Weights of a small transformer language model.
Architecture: RMSNorm before each block, rotary positions, no biases in attention or MLP, untied embeddings.
Each number is 128 + 24 x the weight over its row's rms, rounded and kept within 0 to 255. Layers, rows and columns count from 0. The size above them is the row's rms in percent of the matrix's.

# layer 10 MLP down (transposed), 832x320, rms 0.0297, rows 553-559, columns 0-159
size [100  97 101 102  99 104 101]
[[142 133 123 174 118 113 170 184 128 167 165  90 145 106 109 140 147 111  91 149 128 118  74 157 139 160  94  98 133 152 135 116 138 137 158  80 161 138 132 111 164 103 110 130  92 166 140 135 152 110 105 131 136 149 107 112 154  90 162  96 108 124 147 123 149 144 135  94 135 141 119 132 111 111 135 123 114 120  96 120 119 116 112 116 124 115 117 172 145 147 110 109 135 139 116 101 144  90 111 125 118 123 151  74 142 132 122 160 173 110 127 143 121 153 124 102 121 135 133 136 132 152 111 175 164 105 145 135 119 135 130 118 123 117 115 155 143 133 117  93 124 162 113 144 115  92 168 117 145 146 162 135 116 159 125  88 150 106 112 104]
 [112 106 168 139 112 126 156 146 150 113 117 144 119  56 101 122 144 124  99 134 128  96 127 142 137 164 110 195  78 115 154 137 142 110 108 114  99 118 103 112 132  89 129 106 121 129 114 107 135 139 151  88 141 133 131 132 164 143  94  89 138 122 101 158 116 139 127 128  91 122 148 131 156 144 126 143 161 127 131 148 109 116  73 148 142 129 108 122 122 121 124 134 128 133  93 148 135  99 137 125  92 117 114  99 140 140 137 140 167 146 138 122 150 148 130 104 126 138 142 159 138 111 145 145 110 117  74 142 159 159 146 135 135 101  87 147 117 141 132 161  94 152 152 124 161 139 146 142 173 126  98 117  86 148 152 111 146 127 127 128]
 [163 136 131 154 140 137 127 129 154 159 165 174 129 153  63 109 134 109 105 126 146 127 103 119  83 157 108 116  64 150 161 123 142 126 117 112 116 117 115 108 113 157 143 135 133 121  96  80 134 145 143 131 109 124  98 148 142 116 114 115 124  99  80 118 135 132  66 145 109  95 128 118 128 150 130  97 127 107 142 135 101 168 122 137 132  85  70 133 128 106 160 133 123 126 154 123 105 141 102 105 146 110 122 128 124 144 126 131 113 110 106 128 125 137 144  60  81 157 126 164 145  94 157 148 137 134 129  82 116 123 158 132 110 161 159 195 113 168 148 149 124 122 137  93 100 131 106 104 109 142  84 109 139 151 128 116 112 106  44 141]
 [119  87 142 103 106 179 153 109 131 146 126 140 118 125 111 159 134 138 105 145 135 176 128 126 107 146 115 159 133 136 129 142 129 181 101 117 126  60 127 132 131 160  95 101 145 122 164 107 137 142 121 122 126 157 143 136 103 186 132  93 173 159 151 146 144 152 154  90 163 173 128 135 171 158 117 138 128 114 126 126 108 125 132  76 123 117 161 137 138 128 101 113 118 103 142 145 110 169 127 154 157 154 109 127 152 137  94 119 136 139 135 155 127 141 107 111  91 158 126 145 145 132 116  91 142 142 129 151 141 115  93 114 146 140 175 171 100 161 129 110 110 147 135  98 137 145 123  95 113 126 151 161 161 134 139  77 123 116  93 143]
 [134  80  99 108 100  86 137 136 169 140 140 144 152 111 112 149 120 140 117 129 111 140 150 108 152 111  99 101 128 111 152 125   0 144 170 159 145 120 161 172 110  88 225 153 122 121 109 148  77 109  64 132  94 117 135 118 138 101 140 120 120 118 100 135 135 125 134 143 137 105 137 142 130 132 187 104 111 135 131 127 130 101 171 128 116 124 124 119 118 104 117 124 111  97 131 141 143 149 150 103 117 110 106 118 103 148 121  86 166 147 111 115 121 131 142 162 103  66 114 146 108 141 106 142 145 164 130 108 129 138 113 106  88  90 125 144 159 128 124 134 123 131 123 113 136 132 120 101 112 130 114 128 126 118 152 116 120 146  99 140]
 [ 98 142 118 109  89 161 110 154 124 160  99 146  77 144  95 166 122 100 119 146 111 132 147 130 115  95 131 138 123 107  93  72 174  73 139 106 109 129 132 124 152 193  64 145 131 152 124  86 155 136  84 145 145 162 127 157 117 160 152 121 159 111 126 179 153 108 117 116 161 120 100 147 133 109  95 128 129 131 137 148 147 128 120 162 123 133  78 128 138 128  99 184 147 126  98 120 186 129 137 136 162 118 141 102 108 147 120 153 117 125 104 136 150 101 147 110 140 100 122 125 100 157 147 122 120 143 149 186 119  96 167 139 135 137 159 151 126 104 152 115 132  95 147  99 151 136 101 140  94 125  87 149 139 144  81 118 132 112 142 131]
 [133 134 131 141 142 110 170 111 116  98 151  96 163 137 118  92 124  88 148  98  99 101 130 168  92  98 118 144 106 156 145 146 151 114  99 128 128 145 137 106 131 118 114 130 130 131  96 119 123 119 136 146 124 152 124 103 112 100 117 127 115 103 120 139 128 134 134 158 119 125 108 127 109 143  93 101 109 143 152 128 137 118 110 103 103 146  82 174 147 122 179 134 137 157 156 128 122 130 145 171 153 154  75 145 172 119 147 155 129 129 109 149 158 122 127 138  92 197 145 114 128 119  95 146 184 111 103 163 196 147  98 117 127 130 119 138 125  79 157  96 171 103 122 129 112 138 145 123 155 117 157  93 110 104 113 142 150 111 130 136]]
# layer 10 MLP gate, 832x320, rms 0.0393, rows 554-560, columns 0-159
size [100 101  99 102 101  95 108]
[[155 132 129  84 113 138 130 149 122 129 144 139 157 131 141 157 125 161 104 103 127 161 147 102 145 105 175 155 173 135 134 104  74 111 118  90 161 134  95 142  95  99 159 141  67 114 148 146 141 148 142 131 150 124 138 155 153 126 145  94 133 138 109  78 133 115 150  93 166 121 184  92 157 113 122 160  86 163 156 105 121 156 124  95 103  87 109 140 130 100 159 124 120 158 156 102  81  98 166 131 130 111 132 146 104 124 118 121 142 179  93 136 120 143  78 138  99 158 119  97  89 149 115 121 164 155 137 124 129 182  81 188 103  84 126 118 143 163 130 147 115 124 153  83 126 141 120 120 130 132  96 111 144  86 159  77 117 122 129 137]
 [140 136 119 108 130 148 143 123 160 126 159 157 168 127 101  83 106 111 120 155 107 129 163  63 160 126 172 134  73 113 112 152 118 150 158 140  97 111 170  81  92 114 155 116 114 156 123 119 131 134 161 121 126 131 102 146 102 103 109 118 155 140 137 154 116 125 124 129 133 139 108 143 162 142  99 130 144 156 109 135 175 130 109 106 129 135 165  96 134 135 147 129  87 134  97 113  98 159 101 173 134 141 137 140 100 133 167 145 161 146  91 155 140 107 108 110 107 113 123 163  66  89 129 148 121 158 120 149 140 135 149 145 123 145 154 139 143 117 112 161 128 142 119 119 169 170 154 152 141  92 103 114 124 120 177 118  94 126 110 131]
 [106 158 147  86 156 155 102 136 119 121 153 179 174  86 116 124  71 150 106  97 121 104 138 120 103 132 174 163 117 130 150 133 129  94 144 131 124 165  92 154 140 157 121 103 133 145 132 169 150 112 170 109 137 165 102 117 139 112 125 140 136 132  99  97 142 144  83 112 143  98 162 117 134 138 128 157 169 162 117 112 126 128 112 116 155 126  95 113 114 137 100 135 124 107 145 172  85 172 145 167 115 117 133 132 121 159 129 180 131 133 109 157 102 124 130 123  91 100 114 190 101  74  95 130 132 144 160 123 140 135 136 184 115 127 107 110 154 111  86 122 116 127 111  88 109 111 114 135  84 120  95 143 153 105 122 122 131 130 121  92]
 [124  94  99 112 135 132 140 137 148 115 128 132 126 129 145 176 139 136 106 142 120 115 138 122  86 142 164 105 130 126 114 143 133 115  99 119 135 113 143  93 133 128 107 148 110 109 103 123 150 178  90 160  97 143 145 141  86 141 138 153 107  92  80 127 147 158 176  95 118  93  76 150 108 112 145 105  94 135 110 169 124 112 106 138 161 102 150 111 130 142 126 127 133 155 142 150 116 110 126 178 116 112 168  97 114 174 160 124 155 171 157 190 132 148 117 142 112 140 114 129  99 118 117 147 105 148 173 106 140 154 127 110 133 130 109  97 167 151 124 144 119  99 116  75 147 174 142 133 113 169 117 157 135 103 132 152 150 154 126 138]
 [ 97 127 118 162 139 138 143  94 167 114 150 123 144  69 142 121 125  91  96 124 119 117 184  99 126 142 114 137 120 144 133 119 133 156 159 105 110 125 119 138 148 107 124 130 166 150 131 126 137 180 106 140 165 109 168 134 156 116 145 155 102 140 104  92  72 154 103 143 127 129 180 157 165 102 176 165 127 170 102 164  94 144  94 123 137 142 116 144  88 123 119 130 170 138  73  97 147  97 103 139 139 144 136 139 141 150 100  81 139 103 112 149 152 120 136 129 140 101 107 147 134 111 125 120 144  74 111 112 109 158 115 132 137 156 134 105 139 105 140 104  91 116  98  82 116 144 111 136 111 159 119 133 166  74  95 175 105 153 173 111]
 [147 122 163 133 126 151  88  85  91 110  97 194 149 139 143 136  73 177 122 149 178  96  97  99 125 141 145 142 146 110 117 102 118  84 127 165 141 164 138  92 128 138 154 170 131 118 103 162  89  81 108 119 128 116 107 112 136 152  86 172  91 144 143  99 128  83 116 146 149  95  85 168 149 114  99 108  91 140 131 103 158 126 137 106 129  93 129 115 108 119 149 153 124 157  76 129 110 146 142 171 149 163 133 143 105 141  90 126 107 135 121 125 134 140 171 135 139 165  97 134 110 129 140 117 156 138 139 105 141 165 121 139 120  96 169 128 146 132  88 126 125 131 116 111 140 125 101 142  70 134 107 118  99 142 121 127 116 148 171 106]
 [ 95 163 129 144 144 177 117 105 119 104 120 100 106 145 154 123 111 142 133 157  93 115 128 101 124 121 150 141 148 156 132  81 123  75 150 117 106 106 127 154  88 107 161 148 180 135  97 153 165 124 117 142 118 161 121 121 154 152 107 143 135 119 122 121 122 125 148 114 118 140 105 144 131 139 134  66 149 119  91 158 154 105  92 138 161 139 175 157 116  88 112 124 138  94 135 152 121  98 104 122  98  97 140 117  98  97 117 131 123 112 161 105 105 167 107 122 137 136 137 118 100  67 123  84 120 102  83 149 105 102 156 149 130 138 148 142 113 124 104 146 123 149 130 103 145 177 147 135  95 128 124 192 164 167 129 121  68 138 161 109]]
# layer 10 MLP up, 832x320, rms 0.0377, rows 554-559, columns 0-159
size [ 99 101 101 104 104  99]
[[141 111 116  82  86 139 119 138 123 109 171  82 148  92 124  99 110 147 137 170 136 122 106 121  96 133 105 152 125 120 142 123 105 143  92 112 135 113 138 118  97 143 145 131 127 127 170 147 123 133 148 104 167 159 113 155 129 149 148 137 104 153 104  79 124 121 111 151 142 100 116 115 137  64 102 152 168 124 138 166 111 138 167 111 146 152 114 115 107 123 141 178  89  91 150 103 137 125 131 149 163  93 135 108 113 148 141 162 143 104 148 150 125 149 115 160 135  99 119 127 115 108 155 142  62 136 169  99 124 169 121 152 121 141 106 157 142 147 163 164 153 119  93 117 107 117 141 122 115 152 103 129 148 111 146  93 129 135 140 126]
 [ 92 150 127 127 130 161  70  98  76 102 102 151 115 101 102 108 145 127 120 122 140 123  89 154 124 150 121  97  83 144 105  98 152 147 130 117 109  70 105 121 112 124 122 134 165  95 111 115 142  86 107 123 124 114 101 150 138 149  97  96 113 131 112 137  97 113 105 168 136 141 133 135 160  70  77 138 129 150 152 139 152 101  97 118  79  96 159 119 111 125 106 105 159 114 116 100 130 145 139 110 118 149 114 114 132 149 121 120 126  95 105 111 133 168 159 128 118 149 149  79 157 123 179 136 144 119 124 118 130 148 117 112 153  92 132 112 121 119 124 115  82 136 146 128 102 108 125 152 145 138 110 125 110 107 139 178 160 119 113 101]
 [118 100 127 113  72 134 111 162 128 146  92 127 148 134 128 154  86 115 102 133  73 111 113 106 127 121 149 104 129 117 135 114 151  89 113 153  82  59 140 114 139 117  99 141 122 145 167 159 137 154 111 116 115 160 133 148  77 140 117 121 105 149 168 167 110 114 147  50 111 135 152 123 140 112 174  79 118 129 145 135 128 108 141 107 173 103 163  86 121 151 138 112 153  79 136 121 159 150 109 115 107 127 154 146  98 119 117 153 130 125 130 153 152 133 146 152 116 119 106 112 169 138 119 113 133  71 137  77 143 111 172 110 140 134 165 106 153 145  95 125 113 200 125 123 141 138 147 151 134 164 129 125 169 118 188 155 139 111 114 135]
 [131 141 149 115 177 159 123 123 113 111 118 121  71 129 154 113 118 105 101 114  83 105 113 118 144 135 112 105 129 122 129 121 113 115 145 106 131 161 132 167 116  93 143 140 151 114  92 122 128 108 107 170 121 101 122 134 116 125 158 135  71 135 156 131 120 114 145 132  91 112 123 186 150 130 109 123 159 133 136 145 107 148 174 129 107 147  94 129 174 141  82  85 143 125 104 154 140 117 172 150 146 134 128 188 153  49 132 153 116  99 117 115 154 143 100 107  99 110  96  89 141  95 113  97 116  98 110  78 122  80 172 128 143 178  64 162 125 128 154 140 154 144 143 155 113 100 117 107 125 113 110 138 138 121  88 121 133 153 190 146]
 [119  98 156 131 131 108  96 143 121 136 118 128 147 114 172 172  95 122 115  91 165 163  82 151 156 120 137 124 120  83  85 123 156 117 140 107 156  92  95 115 187 109 128 127 114  97 133 113 122 123 121 162 110  98 116  98  95 121 141 120 133 187 143 171 126 108 162 116  96 159 105 117  99 188 135 121  87 126 154 111 127 142 167  90 151  98  97 103 119 122 111 155 100 114 135 127 113 123 146 112 131 145 121 148 122 154 157 126  83 101 171 162 121 146  91 152 122 148 152 124 133 101 133 156 144 134 170 104 108 131 156 150 118 111 111 117  85 146 134 203 157 132 126 134 120 108 130  87 127 147 129 140 131 105 129 118 183 119 117 117]
 [139 142 141 162 122 115 119 106 154 131 114 154  99 164  89 153  92 139 142 109 139  88 109 105 137 142 121  92 139 112 120 117 124  66 135 100 174 155 134 140 159 116 126 156  99 171 118 120 116 104 127 139 122 126 134 123  99 119 128 111 115 118 130 141 166 108 118 135 172 121 114 155 116  86 109 103 131 151 154 125 145 138 142 118 100 126  79  94 121 128 140 172 106 113  89 148 105  75 123 144 133 128 111 124 107 102 127 112 137  99 125 109 115 107 124 118  94 169  85 103  89 103 126 146 127 138 139 184 129 145 125 126  76 175 151  94 126 135 144 100 146 136 113 111 130 147 111 136 123 107 150 136 121 116 107 100 126 148 105 144]]